Weights of a small GPT-style language model, trained from scratch on English Wikipedia: capped logits.
Each number is 128 + 32 x the weight over its row's rms, rounded and kept within 0 to 255. Layers, rows and columns count from 0. Numbers have three digits each. The size before them is the row's rms in percent of the matrix's.

# layer 6 MLP down, 256x1024, rms 0.0471, rows 0-213, columns 0-63
098:160097175126119152098147099181139138146129134139165165174115156098151137193090131100167115083099132187130123149073165118140149176128151097168129153154106130159145095158149162173079125058159100
109:111122116106096106076106101065063127124118105075150119082092146092119135084117125104123137133120112162066100150147178155146161178079154156121152135119104157145113175106142132115121135105154082
100:089144071197108093133139136082114115142141133062160117059124133132042131162127152094132065094119121110212152166114124108125160109104113108189105100147159103065153130171161072123126175123143123
100:137121171099142146126119135123092163123131107199123145095119115125170167105096143107087166096194118115098156120104131130087071113074179129127154155183143172166083161107106148106118156159120116
100:130062124091164124217116118098169145104078143145115120112152143140163124115155160129162115090143140085212078102142106152137115142158080112126094124140135108132152150138132126143135114135155149
104:125105090141185104083141138120075142155125116126102097142089138125116129109142133173201135156140121098194109121110108111130150092114128150131120099163141142118151108156077165141111123205179156
101:103199182114144118075173142088097129147151110101139066076135095113122122189113110148173093061101153102119178079114131128107128125164085170135103053057143176066154181110080105122100115176096055
092:178111106146109128137154095137125126087119130192161179097189149186104094139137102094092113116136118104063133113085106152137123131150153147107147144124134105113125129134210158105096068147131102
107:149105105126090125157121141144115114144169188135210151152148149101187109150111130156137086166123194133173136132170134072121102222155160137136156136156112167147066126166141091119136132077178170
105:171124087137138144129131137206156152123145055152138102151186125185129097125116101109122150098120150121129066108106168111150132098173078146131148164076111136118121161127138138142128134031131189
097:139153129126126142145115114099132109127123144176116147110161160160103160127149152093206128125083151040178149194219131193141102161152102076134107131101089105156104108082157123125163122200099108
097:195179143154077123101132181098067153145193085116121100122111107109101127114090148160123120076131140121152127059119104093157132140120166149104162129145112106114144116151127124140121137143138145
096:152122136092073073192093102128199121147143074123142078139146125175091150117152145147085169135096122092100097116162147124159133103182107066210115131086180127176125098105121107142139162156119072
100:119097096177152203129093141122196121159170122181188104166105081121148160050111166175032119081137165131181089068183131143189130105118147176177112144147110034141157078123143100075109123131108139
099:169107171163143116159107123178159185169154071133134021181110115110100109128123116145117079177118055135103158103124127141086136130117113126212091122108118087059152152082167087096129196116115087
097:127090104134167106139102121119124097084119185127104159142165107138136097218108071147092165163189114166062166093126106177112111151156155154122114110115115148121089129135151150085109144105095164
096:133102105101157148076137126178153082139116170188160144154192131105100112140128147164107129094155092120091088098116117151144170120151068138144160106181176183146123079158118081116164175166120098
094:087112188141124133151128120168065119099183173135148100113104109142077144177120099134118085153089134091083129127115122093132160166179137101099127158096143149100088157132109146172119177110176151
098:157129146099108139166113148156129171104175101106144094147141103102157132150116160130144100136129124142091171167130117128131111155161148102146130094147143146089075087159165180150129082086143127
103:118144198102152128171192111077169121142129083106113125112137098130100119146172159144163132099087143178128157070088141122131144136144121105108134156187115159112135186104085064120111120095098126
094:146149100139141098087113118149162133098122169138141102082121146167142171114040122136149132124146144096124104150161146161138172150080101146065136141078131104120125166116125151164147063121090101
099:170119064185113129125145090129137131161125186095095151169135131168142160143153179130066079223181132187078122123185111086119115117052140078137124149156144123119156078107155110147134129141122163
104:135127175140118122114128131102069093143159151098099139126110203109076096161072117121082073090186167115103141121131145096118112163131151090139188153165157114105110106163065199107113138130154112
104:114148129106098128143174091141033156120137110106164127105132130111115114208140171112244154133117111161155095106099147128123160135066150166207190158129112150144141109129114161131123107080122118
096:115107142147152166167119140121144141129166129099086093094170114136144155082134076151088111116147145120093078178104116111134104136173101169058110104130156106085128117117201161114130131109107104
099:124153109141070114093110120151128183126116049150101078119138107126125129075135113154156099110120160096122059127088112163124101202117100199168139139201134113126130135181057066117064162149172150
097:128173121122086126095131095162097130100064096164166135086144156070090150128176143107151167126112131154110119162137099152132188142168091106051107101119126159096118154078100122108144133209141076
106:137150097131170136085175160179101123157134054199173106143152093075130127139136110132124165113140155154090128120106094142153116173163112093079171104187106122166123136179103082111144098177133131
102:086099124113174106066110110164082125150177162173123111168134086093144100171064121124157156074139124105132107096172141144133123123114125114127131167119101175117137138119149136150109128094116141
098:075136111129141131178098139060111087093186148152094137138121146129109089145101128102170165157101093157151086149135161146101149124103151150135111071106173162117182127140120136103154083042067103
098:167130099082178184164082102158148086136114126091144134103092161092106113145115111136196108154106112137132130145111108127181087109141141094134137124123104119169133101152172093173154175116131134
102:129122122130113178144100137090106157091124101139095058110111117136171199094102170138173127184152125112169118155080130113137176112130139130108160144062097101138093140159191135132143080107118138
095:126158105130131157128167119138145112125086113175101188114149175081167102123115125105158132099125099180117146154115121155097062126140124131090142126158100085152140118105140122117096097132135087
101:126146069135174183134071110061037137131116113133101157148125134058143124180100117100101065122135101113196144114139151152099141117149107152171092125124102120172146194118129086121117137037123151
093:156117123160155065177115142117134172123118061116116125122179115079110166183112139154116140196153149102074142104157140117115130120173114099130069151108110125137148169161094088101153100136056106
097:137104142078115123084148130087123125080093132127135103097155186157129101136112125121096082141101131153120115121091126093119168118128065140144141193106100140111090175161122129143182116106105082
099:067114156089137088138093120112191086120129080114070113144121152107121126098163122126182182168077078111114116106134132188114188066067124147163098154098135103167106130155119127145157131073131137
098:096145114163145093133170164152063143169195115170088089135113100118142144107114126119096149140150113138096068114105118144130137157157145102115167091221125166125112109066097170178120108076092115
102:130135121128129155101113157078140095142152133149192082172159109095082094129126121128084126157118134094087139144098205147109079103112124097124113104088107093111088108171103138080147099154173143
103:115096070117168118134142124172104092107173143079130160128155123067101126166111151119136108019109104082104093107156116129153159123088136137161143122125070060097099148141145141101125117116140111
095:165121166143103142160138109097148071098145145089100160147140112153112134130109133098095138136122128077121127094137148085108117149094124133154129139163078117105156083128119132081068091080138127
101:087138155135081110175096135120102207150174148143046159150148146160138149132185141130176077144131153102144151141117078117144127098115163121148169111128131137125095101172138101090129144130145119
096:117132143131143071130087098142157110104209140115169102140187147128110097140165131152152145122112206173200100115147107092098183116093184098181141192104142120092120089119125175167143125191143101
116:089147088120115167081073165170100128119071173102140114104150127154155116163149135133116182172108114133124170156141125187093134096145102116113117069167169131084175154069111060137111119075081124
102:163103159117106137173090114133164142128128122103125119123137074128176156110169179175099128131123117188158141124032144122101060079193113167174130150106119156146138114156086115102116111137137169
098:155125150109129129143158099148143121117119144079149142136103161088140103079127156095139130111133093112157107087131180165141165139144107163135083102089057119135128150102105101138147091121068052
102:192154126114144090142159167163136132118169131138118133099138156156167130173093107152174127162104150057170197124145092120123190163112150174119130145108139142095135189170138131105141087108183112
092:176121168087153065155190147078058189131094122130160143127153111102125157134089137131187098113156112099167143145143137107096117092161089128055120093121103126106121141141075128156152122097147143
103:110121038097176098137152131090140053147051160129147142109127100162091132148115110131100112159078088148183146110093133115146195109104155106080130141138170121123130093127099114156111117142103151
097:123119167073104113132143149124138118114086094150077144154172129178113084129095142129165132169162096158149110090077136128156107107084084168066130116119115112161117128112069197095127096158096159
099:081166074134138134129084120152088169102111114107096124091125106146141121101129126097109183244140137149150133154160146176097119136153124149141097094122109106219098199123135066111148120178107121
105:199095174117128170095087190128113120118106146102140140079112175081105152140154148146149086136142117144088089116081139097143107125169104119151105145103109106160121111073144150151211072135137169
098:181138106140123160073148136169123183109108084138141132090119075069129105137093124135100170089085154146163080112097110200112140134201093097071084089115130132141065154102103136138108163009120154
109:090132073120105163085129150127126143159125110141121076168170189044186109117140109159100108186169124158187149127149136119130077120111144115147173113198137078089105139109126148113078082112132139
102:145150095155184131091138129125135109137165109121132115135126178075050110204158123134093182165152107138105103104100129074169129073202085113126128157165165143112140092152158161124119165087127146
098:138143135099124139137167140137164121074087159078181109112103186152137155143155142137121080170117150108128150110142127176095177142144089142111150132141098166096161207155132102139175123109123098
100:082130088143141116096129123151171151163152106112099193101129149133113109100108139157148157096075101110143147086125139152118109084125138131156122098210100115142126125080114102115175099127122107
101:149176154116098145075174161156103127165142111122108114142108165149175176085152119164201160167110141131164168095102128117134118176126154134066101152140153134159087147121152128136120096100136125
098:153070114169087172152182134134119182108128153110141167131147134115187107115106093129147090198134107131086078118123098094118132178186081121171119126142103133194161135164119127122175141144110153
097:114128128089085134177147138162111122089077123145138116160134145171095129118183105098097103110114147139152129103107121117137077123150064128154138097121128110100171133153169188072113139131107140
097:084109180135146128120128103144200118133174051144118096119113143060145153138186184132072181170154160099150080133100143095169099109120136125149136113093120140144123121114103126124127137192104135
101:067131123118134114141059119147125081104090142090109133183126128107109149141166129112097138135182077091132122135119120118096140135143089148164157116140165187075089116149115170121143139180129122
093:150114129127136207152097157159175103118204092091165091111145121100139116143125140135147136138169202084118079160130165113178123094103112134149124137166163111168132094105115110124139168126159141
099:116091178132163153245176140176152134119144116132122138121091115148127188118125186128167102035119128138148107132072153141100101187116162153127135091176126170149157136165138163118108183097151172
098:090156135032161080151098111120156136149117155178148153123069128128168163118082144130144179101133107090179102114124118184159110101116153130126058109082131115096152167117063139077128160178114083
101:143109089138148160065121137128145086151144060169163153169117083164088172171117113111161153119115153158202125114132104099133132152160186097199090102116096077128066076085146132145092157067140075
099:112159167138186108113145115125144076123157146167134084188133124122060131089182128090119148106163144152115119186111135049152109087109144164132199163105127099135146176123136114135096165092095095
098:169129125155167061166166068077121126128171139163144109126129098051135125041166129158105043118113124089145101123071113202126140108100186105130140131165155153123123146094166135140212101138151106
096:096106120118121100164116162159093162130116113161153131137134155157150202173180081129167182163121162126089148123168072198149079130077170122043106083163077114207143160152126150168140147137129157
140:137138128111144111156172120137162112126100087052140114146132114124137120111105144150077121169136123133152186118108086096130077097086148072140108135086156122137090112122195100136097092115140157
099:160134096120124124143131117085123039130097182139109119155122095167139146091113187112152087088119119130100106122164161147136191106113177120059051155163116116149106066089109123116116142133122142
103:076113127089105143067151137158061115139110104103080136112152146110104061139105103138153146136104135151181184093167138138155105148129179179116177178110094095077056198127150180115128069116123188
095:129166123107150111169151091095157143134112151103133097090195174101129145131114117107037157112062158091090070078180170104135116069124128143141144125168121125133106077132119119140145133133112108
105:089153084171157130135152096149133135139122103166115136051117151155134132163134079139111158131096093127123088060083071172171139160120119126102107126125107075105115172175101153141161104130123109
099:150103120106107170119166138170177141176137119135104099109195151107078151098110068176116105130151139119127136130098132118118094105170132118135137156132184171049135100155142136155096112093134144
102:127080107163124080128086175122095149098161176137122133154134101127166124135109098106124068141143150143097133155153151160092152110144135142173096158092107168150127171095113070105092118120178189
104:130085131165145174134164125147114101140127124122158124099069124156137125077065171182088093125156119160112127120130068148142130179132168153165171163135184118138180120131125109158137181187153136
101:067131126134105107153151097187192118107109101112106127126107117133099112112098165132100113150108140144101098093092134151149183161152102118119128144083144113105115181163143128103151163054120122
100:120171085144137080113165135065154091122120173116125145143123115147062119090142055133128104119089134168103152159125163150137175167131131145066135153154095116138141089104106100131147141165148114
096:129124120092133138135132127130049122118154159147130142088136107074076095145115078178058129131090138232063103148128106077097125182128120119121134157102105087183148108136111098070091171093123141
113:130156174127110091134116165140117130155086145167144125159156138102118118176084108141129164114136149126069150107149180164128148131132142138084145174149138128190136153182110129134140166108156164
103:133140170082081140154138127117155087120183093134090121177099123174114100092188115129138114162100141147124120177151166161112101103126125105251115132143155160177110070176108167111140195150109085
099:179161129120076079155139124122141123168127133084140110161097107166212111115183071122085130049160153121151157122100156084087113094102172106119139121090108135100114150093046145163102051149086116
098:135102128134060116103136090143146192125114202112152157170083168186137100074141106131117104135145102138129135112133176076120193114160143088124087088052118186090090126141102133114091130237107155
101:160140091114171146124134182155156111142129067120093162111066109119116167091110074139177165128177109190177176121143139108135166111131206118133096193166122181135103100164086149135124149104131120
096:131071091159117111096133157129093103128060110186125089138069170077182133130118138145157113180067161095157091114137139198086108186107178136074169126171149159103128105125153126146105122133110141
104:087090185134164088159104110111076110107161156126097128130104150096146090147129106081139147076061123072182181173107132144135153117111152180120115169136124112140147172111106097138127056169097046
093:219086088105115086162077125154130152157132077125146155187103123117123139169109157131096137144131143158171166127085169125136163109098162120097103172174151129126139087155184102139158224171125126
099:116125186123108109139141087187121148130084066173143120120141148100097111150136170093073099243123115102104110125171097127080127156059068133151172151089116147090103202108146140128131078159092100
099:153175109129136165103184118162092073115171095179129175125061063098110149143086115132178126183103159143153158125110120165137156088182120182151188156178167152184157144106132079130159135072128134
099:094144112124083138172130144107133148101174139044080134163113113166086132069114146128118151051156078150134131142118118139130121177200095128127112142159176162063133129093120123082161178077142164
092:103092178111129105078100122136116118126084137087094134135046151081103130139124167059137115115099124115177084167108091108136119104154140161092159155131152114158135105118165159174082143091125086
099:212105096151150147139110095087139098108047129139115141141129132164103123121189048110161155152064088117078140187112123192151123064148165080135088146105112119136139158141107111140185137150123105
097:146106107193110078139129152110103202098130121167116115127169108136166173113134064118072174132123112086040123104146148096120152161208103177170165118113062125068130118132166115133129168151079142
106:117160163107149135078142097084154082109097085126107157136164121107135128135185151097139124190102153161083117130198148137142113158124144155117122135083094155157118185094121188158121126083088134
101:138157123131113126110101081139120121155102159154112181085096158102126099140094142110106149093102128075212119148166136116122105163106130164158174125175103118147097126193076117102111138162144076
099:118109070147100143121145143164176175111138133154177221151143152108118165098163080160102125166095144132124163148094107110114118136178106107146138101150163093185144142165081158151138109154150137
095:175158125092116169094106084114155099146109123124166098146102145170082121072163133169099177197119150089144176171166114087140148101103150095121094097080133110161141103113103120153151066138110145
099:153150116160202149106127163159099077180087045158068145136136113110120112178134157085126134155105125097158108149103101167113223128137117118140182076176109057122173089121123142136140088169047138
097:167177081147158147137133123133073076115162168085144116148112136083143142153130107108162184030138115147144111085106152093117118142110135093123129147213155140128115112093191098150127195103107056
106:124088142126111164122155103131124145147085166130110081090082115107139129137116122161140119062092149111215119124134128142120098137128132133111170125164166123095130170065131076117186100137083131
098:109145143142120157023152134160145140199133149114164191159100152144113143120092110134145152177152097152077155177133112136138147152133134188143142089123105093098153126095131175105080113041173146
094:133123141140083116069155127136140136150109090107106120122100157134133087083149159119170136091134102119078053164129145141128120162132159113159088131136164160162127158095123127123096069074140111
101:143120190168145159076143156110027178157188156108110092145128096101148195100130125175144080120118174130119128161100104147142111150167132207110183063128118138060116096091163129083088093147104110
105:086118072137151117190118154099155057152122142122119122088166125135114129119178091141121164095124168129159192132078124079106121093191214157108105144068095120162158205116122089202155124200166150
099:094118106097076169149140138147148151144159149114057146117121055103151101084183215138184157129123113165134143121075113096143111137130233135071063088176139114128130152161124134133118130094078182
101:161116182150126114090127094114108108111170154111153121136062122131130156127178128096105119090127121107076101113165140116165121135129169130142146172160100097138107105127205132182154163151149109
097:151130159109142163129099150149159132118126175163130103095120072086158133127122122167142145180180114106148130167184112048100124147122142122152136103116166122152120199135153119165118144134108174
099:110162107104136112128140153115131133162160126133127111168134116114150114173029094164151135185180115105190162146165098183114108139183156138100131112136123178130153065129136136167126109159145152
103:064124172159141109104176121089129144102140117152140157071098161177189125090162149097059105100117089137046087154116113092100151129082142158088146100095149112144064104107046086061122073141114132
097:106151104084099116139100105100165133106105123137120158167139109184159075105103181167127161165100115145135176156149133152133098172115036157156107133129166129088187112082151086077140154082117107
100:120131154141143137087120116090139119089074080115130103131127118147146120054092142089151052167131090176167172150099133111137147135123079121157132099127108093162167168103089114170111090110132100
099:088111077130059085133140113105198118088091166086128122115139131150056108154081095091114134148152121137140164139123133106162088103084044083055150144197123163128126169106123095110138077099075107
102:069071129103142116149142067148134108120106170130156114112135117121158128203096134133110189171150104179100117172174169151132130147136103149200111158093058112103146052109172097127119149139094128
107:152163111188159053025125202191123136131154166091179114113076097089147118154121126134166122173161144190064110151073112098123139111144187089123159100168110136095146127180120097141149089154192143
098:111107110138126119134119153134134117126100122110144133132089125127163131145095135109093182141138141086130140175146131140162125168093163063086141183119106132156138148108088127110189119082156110
103:183164071104150170136095118098136114132167177129133128139139128190148088195051137169055141208158143133188145079124141132150177109155096086174084141122125116067127104135186190121133082085230128
100:059103090154135112092060128100155182151126100140102133089191170111108093107087149147106158224120140130132158137155122137141133149154139198180148143057094117116121134125125124144110088145140082
099:115087121068150080187105144188191126080076120130054161113170133119127127095125092147117127140095164121118130085087155138134155187153113153134122118074126098142110170131121160134168071225166128
100:122130169163185110128111138130142153157091123151134099089059132135098139125178149129108191132122130198230116172186103129153140091161121142130145082146099158153172062174099159113107136143132130
104:127168208144106166131111137138178185116118119115104046127093161179093126034167126146163124105155098096121149118124142110100130157148127085136126117150183145149094157109168094196046148150102112
096:149138133149088173125090121131128129141150124116096069163153117163143149154153128159075096106168098102056157113090142120138114137127159132142098182122108100114138166131197154188110149124119114
101:112093116113077102134136128164201116150103191172108140159109102127073073135143102111129110130100132121144122178111189086100130106165094127124128122093129094090167133098150134142140095153139125
093:195152104127039212217144122156121112141136090160197074138103095154140112150102157159138061138121163094136128131124146148119097125084117183180097165147129126122121106147198107143129145092100111
099:081120178121131132078147143130144151175132146167179169096110118135159151169107125166157059085114187072197195134094131129113121175184075086153088140179135149113133104123228113130113145104119139
094:131163129123130147216138093134123124141091100139151183123162120214121152088154104107079150155079134159081134121113150102164131216189101094107192104143151173104161154101076138099132147123133163
097:144147104150169117156167075115104112130091143095146096169125085177063143076112116115140130133098109148093116169155138070099101128103168096131125151110164117132134105149107166141209135121137108
099:159148155128125164168154158160209165150106188099113155100134125095161112052171135108102140113184133159106104104133159159122110129102090081136131093161148089160062145097137139124108170137128148
106:112113117153079184140093170126116124142095179157165137123185118158129126059172112161155089144129156096191064184138095128127124117108108191095148080104156097164104128143159179118150103140098118
106:168137100154127089122100076120160108135086148146199086091112118103083089148104098063148111122122080184139116115128173106111116156108137105190118078066106130093201156051162145139159104130111062
097:156122135099124119046088137168156100149182120165093141086063136146132158074109135082049135130127132103098154124161151165132158133163123091132102128134142195082105133110140153146129102073129083
102:179189193181190150233133146135094205106105086161080116106122164116141161157177122154137132141110151133164112127088116132113138098120079146163144144144107113092179093111152152107108140149150149
093:172113078144095162124126132120115109136170130154134092172103142141177152100176146145120062155130133197126153113102114134120112144156127117145114217145115136123148103150119071102119066051168082
104:134087163127161118122151123104090149086071086164191124119201170161105136138137108150098081081191140097046115140073135188119112097110118133142116135102129129141133103104076114130147116088159153
100:150150154117123097154102111143115078097140133162135138121088137144144143164048124114179118126158137137158133154099182154152150075121109114097130154104145093144125160067126105095161089122122125
100:130134133117087124068092082142095102134127146103103127118125150115097136143144067087167138101119163087115099132173122121141140145176123102083155166104077133090152172112174129132159184160162111
101:090156227159115143171140124179132145154111142106120165139170105091085098138141101132134108127128181099102169098168089130127102176193122135103120112179143058138136155168119100136136149134153111
101:114062106134111082077148166139131081143114129092107135106089099135119093180098118127179109153091168088103137160130131089086170129136138120152127124089191125177147138105080159179164108125081135
099:144121086113147120148131110149172149130159118137165131104122085077143213130136177128160106136175134174150069121086118116170081185106072189126044111140148138148131098175092097134126153205086147
100:180179082098168119164142186098124124150124145171073102146125163106126126104096112140185132098104104144137174171131144124162131173113084096067108130162108141103115083121171182137114109064142142
104:043156232134141106135202083124119133121149148104173138109194130128079133110091058096114065177177071087090121151150179105123132098124094168130077128111108086104099083140176131137073121144118125
101:124101175107093118123118175113105155080128142177066174126137137049126180154136132128121170134154075114141140144067113197140191082125143155116095052147102113200136097142094105123088173068106102
097:077075136114112136147089136116140131134125095124130149158165090141075126140069104123148129119105082180148140133145112150160107145089094104175097138140125072081080119159115113128121110200112126
099:067130088143141136159135109108118170124092122180177137159135131147141141101132131067160127161117136123163086160055109194135107238142163197138175168139140132065151206108141167113079155148127117
102:135146070131120196043187154135113083157111103113147136151114130069135098114104072132167148190108101158051134148136153104103099163045154138099145159086121120134081085181168094114155186152125208
093:093115144140126105153136076146103135109117116115120138126086160146172143137120097079134193155159119094084135119107147125092129137131142125194109080083055128141080209114196153156134146148112165
101:114133208112147079072046153044122104134075141105081116146121126162210138130089149146086069163166136186156157139124102117136125096092167095176129140160123128075163135130156136160179122106182146
100:124160116127094085158142128121147149120134130068132133122064094142154148159118159137137137059132101070155070139149130108104092071166109092122123054087103141183150108088094139172100167151155123
101:163143118121201114113094130100178132114125158110102037102140081136100087157106103106102133131129121183057179116216158162132137076111102099134143132117162124082120118108173162129110183152146147
109:130112100138114168131155151116229133128084087193100122120141145150146122122198109119119103144179161127107116100086104189136145098109174168180157224149166129115107100116212102084182077089140148
095:125189118121132152107140157194151163147147123151150155119152107125109132080118139126154113083108101149116122128080122135127122109121113117077152160176117147093107131133136152078190071156170120
097:099134142151108123127126127130155174150091099109113140111105158141164138121154159160173150118155148117115107124129117089116130100112142065165128164143127161212116094105171157108082122136157108
103:106088100099147109105106134093150135089064040047134107123102186157122079152149095071158078132101069081071115145192100186125181147157104116129143114064139093176128105118127105090094139126103136
101:121104147155091154133131101094129178123102152002141139224150106152082097122202103097165117162073118151083087118093144136124138195097109117118119139125127100127199138131190118132136162106099109
099:100072150172166160083055140130113184138112109123125089158147168211097143175182098102180112100118134106091134156138139155100126126149127159097109130122129147102117183137115112080097146084095150
094:086140146136122086123105096155151120115147137110141156157102157086124113157116079066076193116111106133135122101125148119160145067207092095169082144072123183125193110124139112129141142147080130
098:179147130128150125120104123102127107118106130143123121157111114140068118131117147150135086120099091150091123132197117086131044128109129121077101121168134096128202113118151081191119115110106198
103:143114159158119104103108176075145099188074156126094193164126139178135096106135107127144162079195131118141176138121111065112205097150206130150139107152138160094106129135145195126125176152195164
099:139065122112124122165140111123120155148140071148144087173164122156108126121110154103047135174106130143140139127124130097130133142124142076111114089132138147107102126157129096162123098090150108
097:139120127113132083167080131102149081087115164112124116148173161105073110157092107121128245141160100134113156137150111112156052119159141110132089167163122123117148132101058169118194120090165130
103:183159160154067181088145097140096143079130126136129097107158085098078130105112143089155096086116105102112150159102112155141110106137179131075148103096111123134153092140038084157114145167130169
111:167150142179167097120150147153135095117110126109179199126109147129184101121121134137136140128148142170097163100168112081128146136131118105101146165162137138126091091100130110135121136140085152
097:133078135169080083158140123140161136092077166162123145141094092150096125139131100108146178090138138069172131131118171139098092115078112067156132095147147135118122196121105146142117132145122108
099:065125188158123143117117161108138162137154134100109166191174156068128108106105134148119132134152130137109128120100102085132176135155093166138108126057106139113121170175130112139125159116107141
098:130144158079103130109165119108149194131155134086123110073105156157149172135084122168162070104119077190162125147128151155129123159104104131143094163141149097176161112076099189146099122112157081
100:106128119160133131098161138160167106134106188113159141130142130153140151179150107071100092125130140117120094098148125060128137097082126128092124135123159113135144076144136118128151042143119069
105:112101121182058114156106170101110179142074140158106156073081137147177176117114117109107091164166129145117115063107115179101127092077157079114130112142135151099118110135139183100115166089113138
098:135127133158143106115121120117169111098138118093147092137105102155140085139121153131088102170116147151102149160145138125155187148180136157147113143142171131137163113110165103116125192142153131
099:179157184157188160087124107120141200100099142085190130116116154098107159116148122070104121093133102087124067091143151121131115078142078158129131118093139101139129175079170159084152160178139137
105:148134151106064108130132129106112126134144138171082123123109098144191081164057154174126136133109138044129161092135117111155101153134112079093150150150145181077134130082085098073125148116113162
097:131139085112169164143137159067164134123111142085122121118139134112065153160109154127157133123122137066201097104185089077083182198099138113111134117098175162171181161182084118108108089124152166
103:086121164085148046092177136167103124121130126087117140195145109090044105152068120139176090107175062168139167158103114129105125141111131148028165085127095161061163170128099095096185044128151147
155:127130166081087108103133114108084125160133115112132180113124153141107092095118111140188077112116175122074196159162184123192127127108132105112103131151104144087098131105146100153123159120124095
101:202107079089139164119096145158122149112128145181143079129108132106078138123097100114120079100138196119154164108147130112133122168120117168131151095131109108108060105131153162105113173179063124
105:152177099201095134046156122148173137146183107121081145151076160053163097097175177154148161121123089141140120148123140080156087084148167113181189141102140174094143130162145132128126126167151143
101:154137047098102163156148117140082135090080057114141118101117153112075115167167162160128187089159112127090167131074138143142132117197148063157120170151115127148110079167173121146112189000138157
101:125100112162080098156133117147193137116153166194110150080123107149119126122138158145128102145159083155112097163147116083132114081098115059184121160089144134126130062148148116117104148134125135
100:057146121098141076175119175109188124129079153122146051122104128135151139081140112105128161032166155154142109133103095075125128103119127107180145090175104142154115108093078105140138114210103088
101:067175178184130093110156124162122101196128103127110091125099157101066096119140114103107172172130132150098124097118124124123128183198091128078134113176075155167077162097121083112184121145084104
098:097141152168121154121087143102152123100123108149151140159129174137155101181141176117142132056103146188171126116123113112094034150119085148115108135158111122150109147132125149144115177213173124
099:137172095126160167124175131105090091124092140139093141150117128058150174123065130064104126076143082157183128117195154123109120092096082123101156102122112160117097133075112191064135183134133144
104:143119112104112139107158131130100123141123169118147135125162105133140128174138121126148157111153130143151111179156142151149178120132121123140159148109171137120117145100155166145134094131097113
097:076154129125143113132149158047155145124152118170102183118142100157160128196175116082113074070084099045151108169138131081142109134166176108104176142129133083095131126151087098127107145182144141
106:159093142033112102145142105100106087091073039134083107127117084122110130114097141100072131158153095112140133120134172126102109093118122119173138167147136125125128147078172173122084082053101102
099:100106115105066089152135145112164158095058077132149101132156114098132112068149099129111146179160164139183158176131121091114109102141132142107104168087164122234101147142146088128146148124161127
098:154174128162150109131120105067121161073094153135117110155134108177141138140149166118145111157090085045119084122084112120130066115112119118081112107126138128127097153122089120096159111109115165
098:139169115142173144114160145123073152102129150135149098171143112122121142107148121144160117122113173074125103173119120158160122110112149125066118170122132100145147113076081167102201111138103147
095:087161121146114122176125162151072108115092146154183085116181168110157131101135122162169153103096100070112122116104112109101111169134111130137168150160118131183122107103105083059114132176117070
097:162170143086128120079115130169179133131090107072121114115140125067100125132145091103147117104056156131112169116104139186147155119127136079074134139128114131134141103105124173100133130098123089
101:137149128084138144150128137100176125196165197175102141182117176100117078181117177183144143116094181112149161189136094090115161151155054145112142151145119140093194092168130110100139124162127128
093:120125118107176105104119124089111106150134089077126156162127174142099114102136127141117121165162143089103133184081116142163112066050081137105149144144031163127085106157160187101138168115100148
098:168139137106132112119144154116119176095077118052125118118123122157232122176178156085155048101103132103148124121127149113132132145090186129123075117056105169095119106112158097088154133155130134
102:147130157161148147121089143137172056141163196098172137085200140112164141146184156180162127088185119057150120112159097108136164146113149077104056141153141126100143155128071132147149104172130118
094:108145155094120135203088116118129130143114159118188090113095092184199127103138120171097125142164124189163123129137118120118148099110159146131044128075143094081145141167130140137081114123114102
097:121088128142107141143114127113153144159103094088112115135176105159095141161163191141120046100139108087096158144212160153120196093127160122165137181197092157157157125139135124131172176062114141
099:109133207119117121147153124146155150110158144092149142080101119168136123116153153099155115185141128173113171106086069142130099148138106169133142126122138120157191139175162153141128120074118136
097:128131143139165149139124150094086137159154090132169096152165079119139159103154185170146162087118193201159074128151160166146124118095129178117149134101134149098200095159165135101096128150107122
101:112141136180139157194117109060113122142185185146177178144127128151156151123129191132150128080115144145176163118076131139109120121138130074155176099148160147130161121179179114117113196136098160
097:166137112095163135101120104163124154140171127214113208073152112114149175117100167130124150160141116175073151191076096061101149170145142094144151118183126074120129153137146141120111141148122086
097:146110111095096124124110166140153113152112142134222152147091101136164100130056171126099070124146124120042095142157172165109142118086153127102141130109155092092166127125139107131059075114131142
099:097152058123094127138103145177124112141115121098126100122122085123133149167115143138167142168128094142159170135114134142122084120100135162165111167110153151162073078114167126122087140117153119
101:183113149127109148115142151155136151137141154142070163153191121177082132146123117162148131083141172083133140134146096120142164105125148188082180076168172089161105125171121141064135119104133143
098:092165154174169075117098106155072138099116172137157125074135133127118146057176089096176121073079108143128126130108078109121122156117183085118109109163087123152144150107093101208166144161111107
099:052079115111111137190054126088071143091104179145150170138095138113130062098172139138116148197141148115152108164123145128130105174166151145139149125105067132094092088155147098078148127136143130
103:166160087121126119124104080112153069126162112122113082109120153125132116089099123110149141118145074136129094112106140115128120061133126148134064126096152156131123111099151123134153104140151077
096:136125083111155182149099137143178109125108131178123103087153119100130145174151153119110148195065113116116119138194136103101120100151120203190106134127142136207127117108161148164149187158110093
100:104137168142123113092173158166119099110109157156104140175128087135127102146072083137165104108171115152127104155150092092113120083127056147066133129119138165197137143096132095149128123194185184
095:125125169080153155098147137136163134127214123087065141124136087175109136122204168127179151149143143102174061155128122149149132133100078084140176105124140124092187127095122182121100032151111144
096:123132092092123100089170144144108146122085128118193130074160135121101163142110110173089137130120117094164182129183127080126137143134110135153168068140122190132117115169117080129143189205192149
102:134105174106169105105184121151104103176108094084141148149108129134125120125125132192130121128164123116124177090093083150071171095101187109095135100071177141090058154124137152140126151146114134
102:106132199130119137153118152122130155118137085059077099111077092167168136111159157121193131126174169208134105147062152068145134118123166107140113108066099152146144076126119124155179181074143110
098:097133092149197089130065130138120139132168187131153136107108099105194114182141176108063107105135122138082137105117096135117121142121169163171139166199145148057072103139101074143132138113150124
098:134148128106106134069141140102035100117195130106103105098027117109103094150101164119105174115113157112135108120133138128097103124147145111118087135053136202094091148158196119096131139181126161
103:170190139087178130154255141153064193103149086167090104112157135066098159137152134136123123075106082158090133105159108114113171075118088148097143073126102152162106125178108165110102115127109132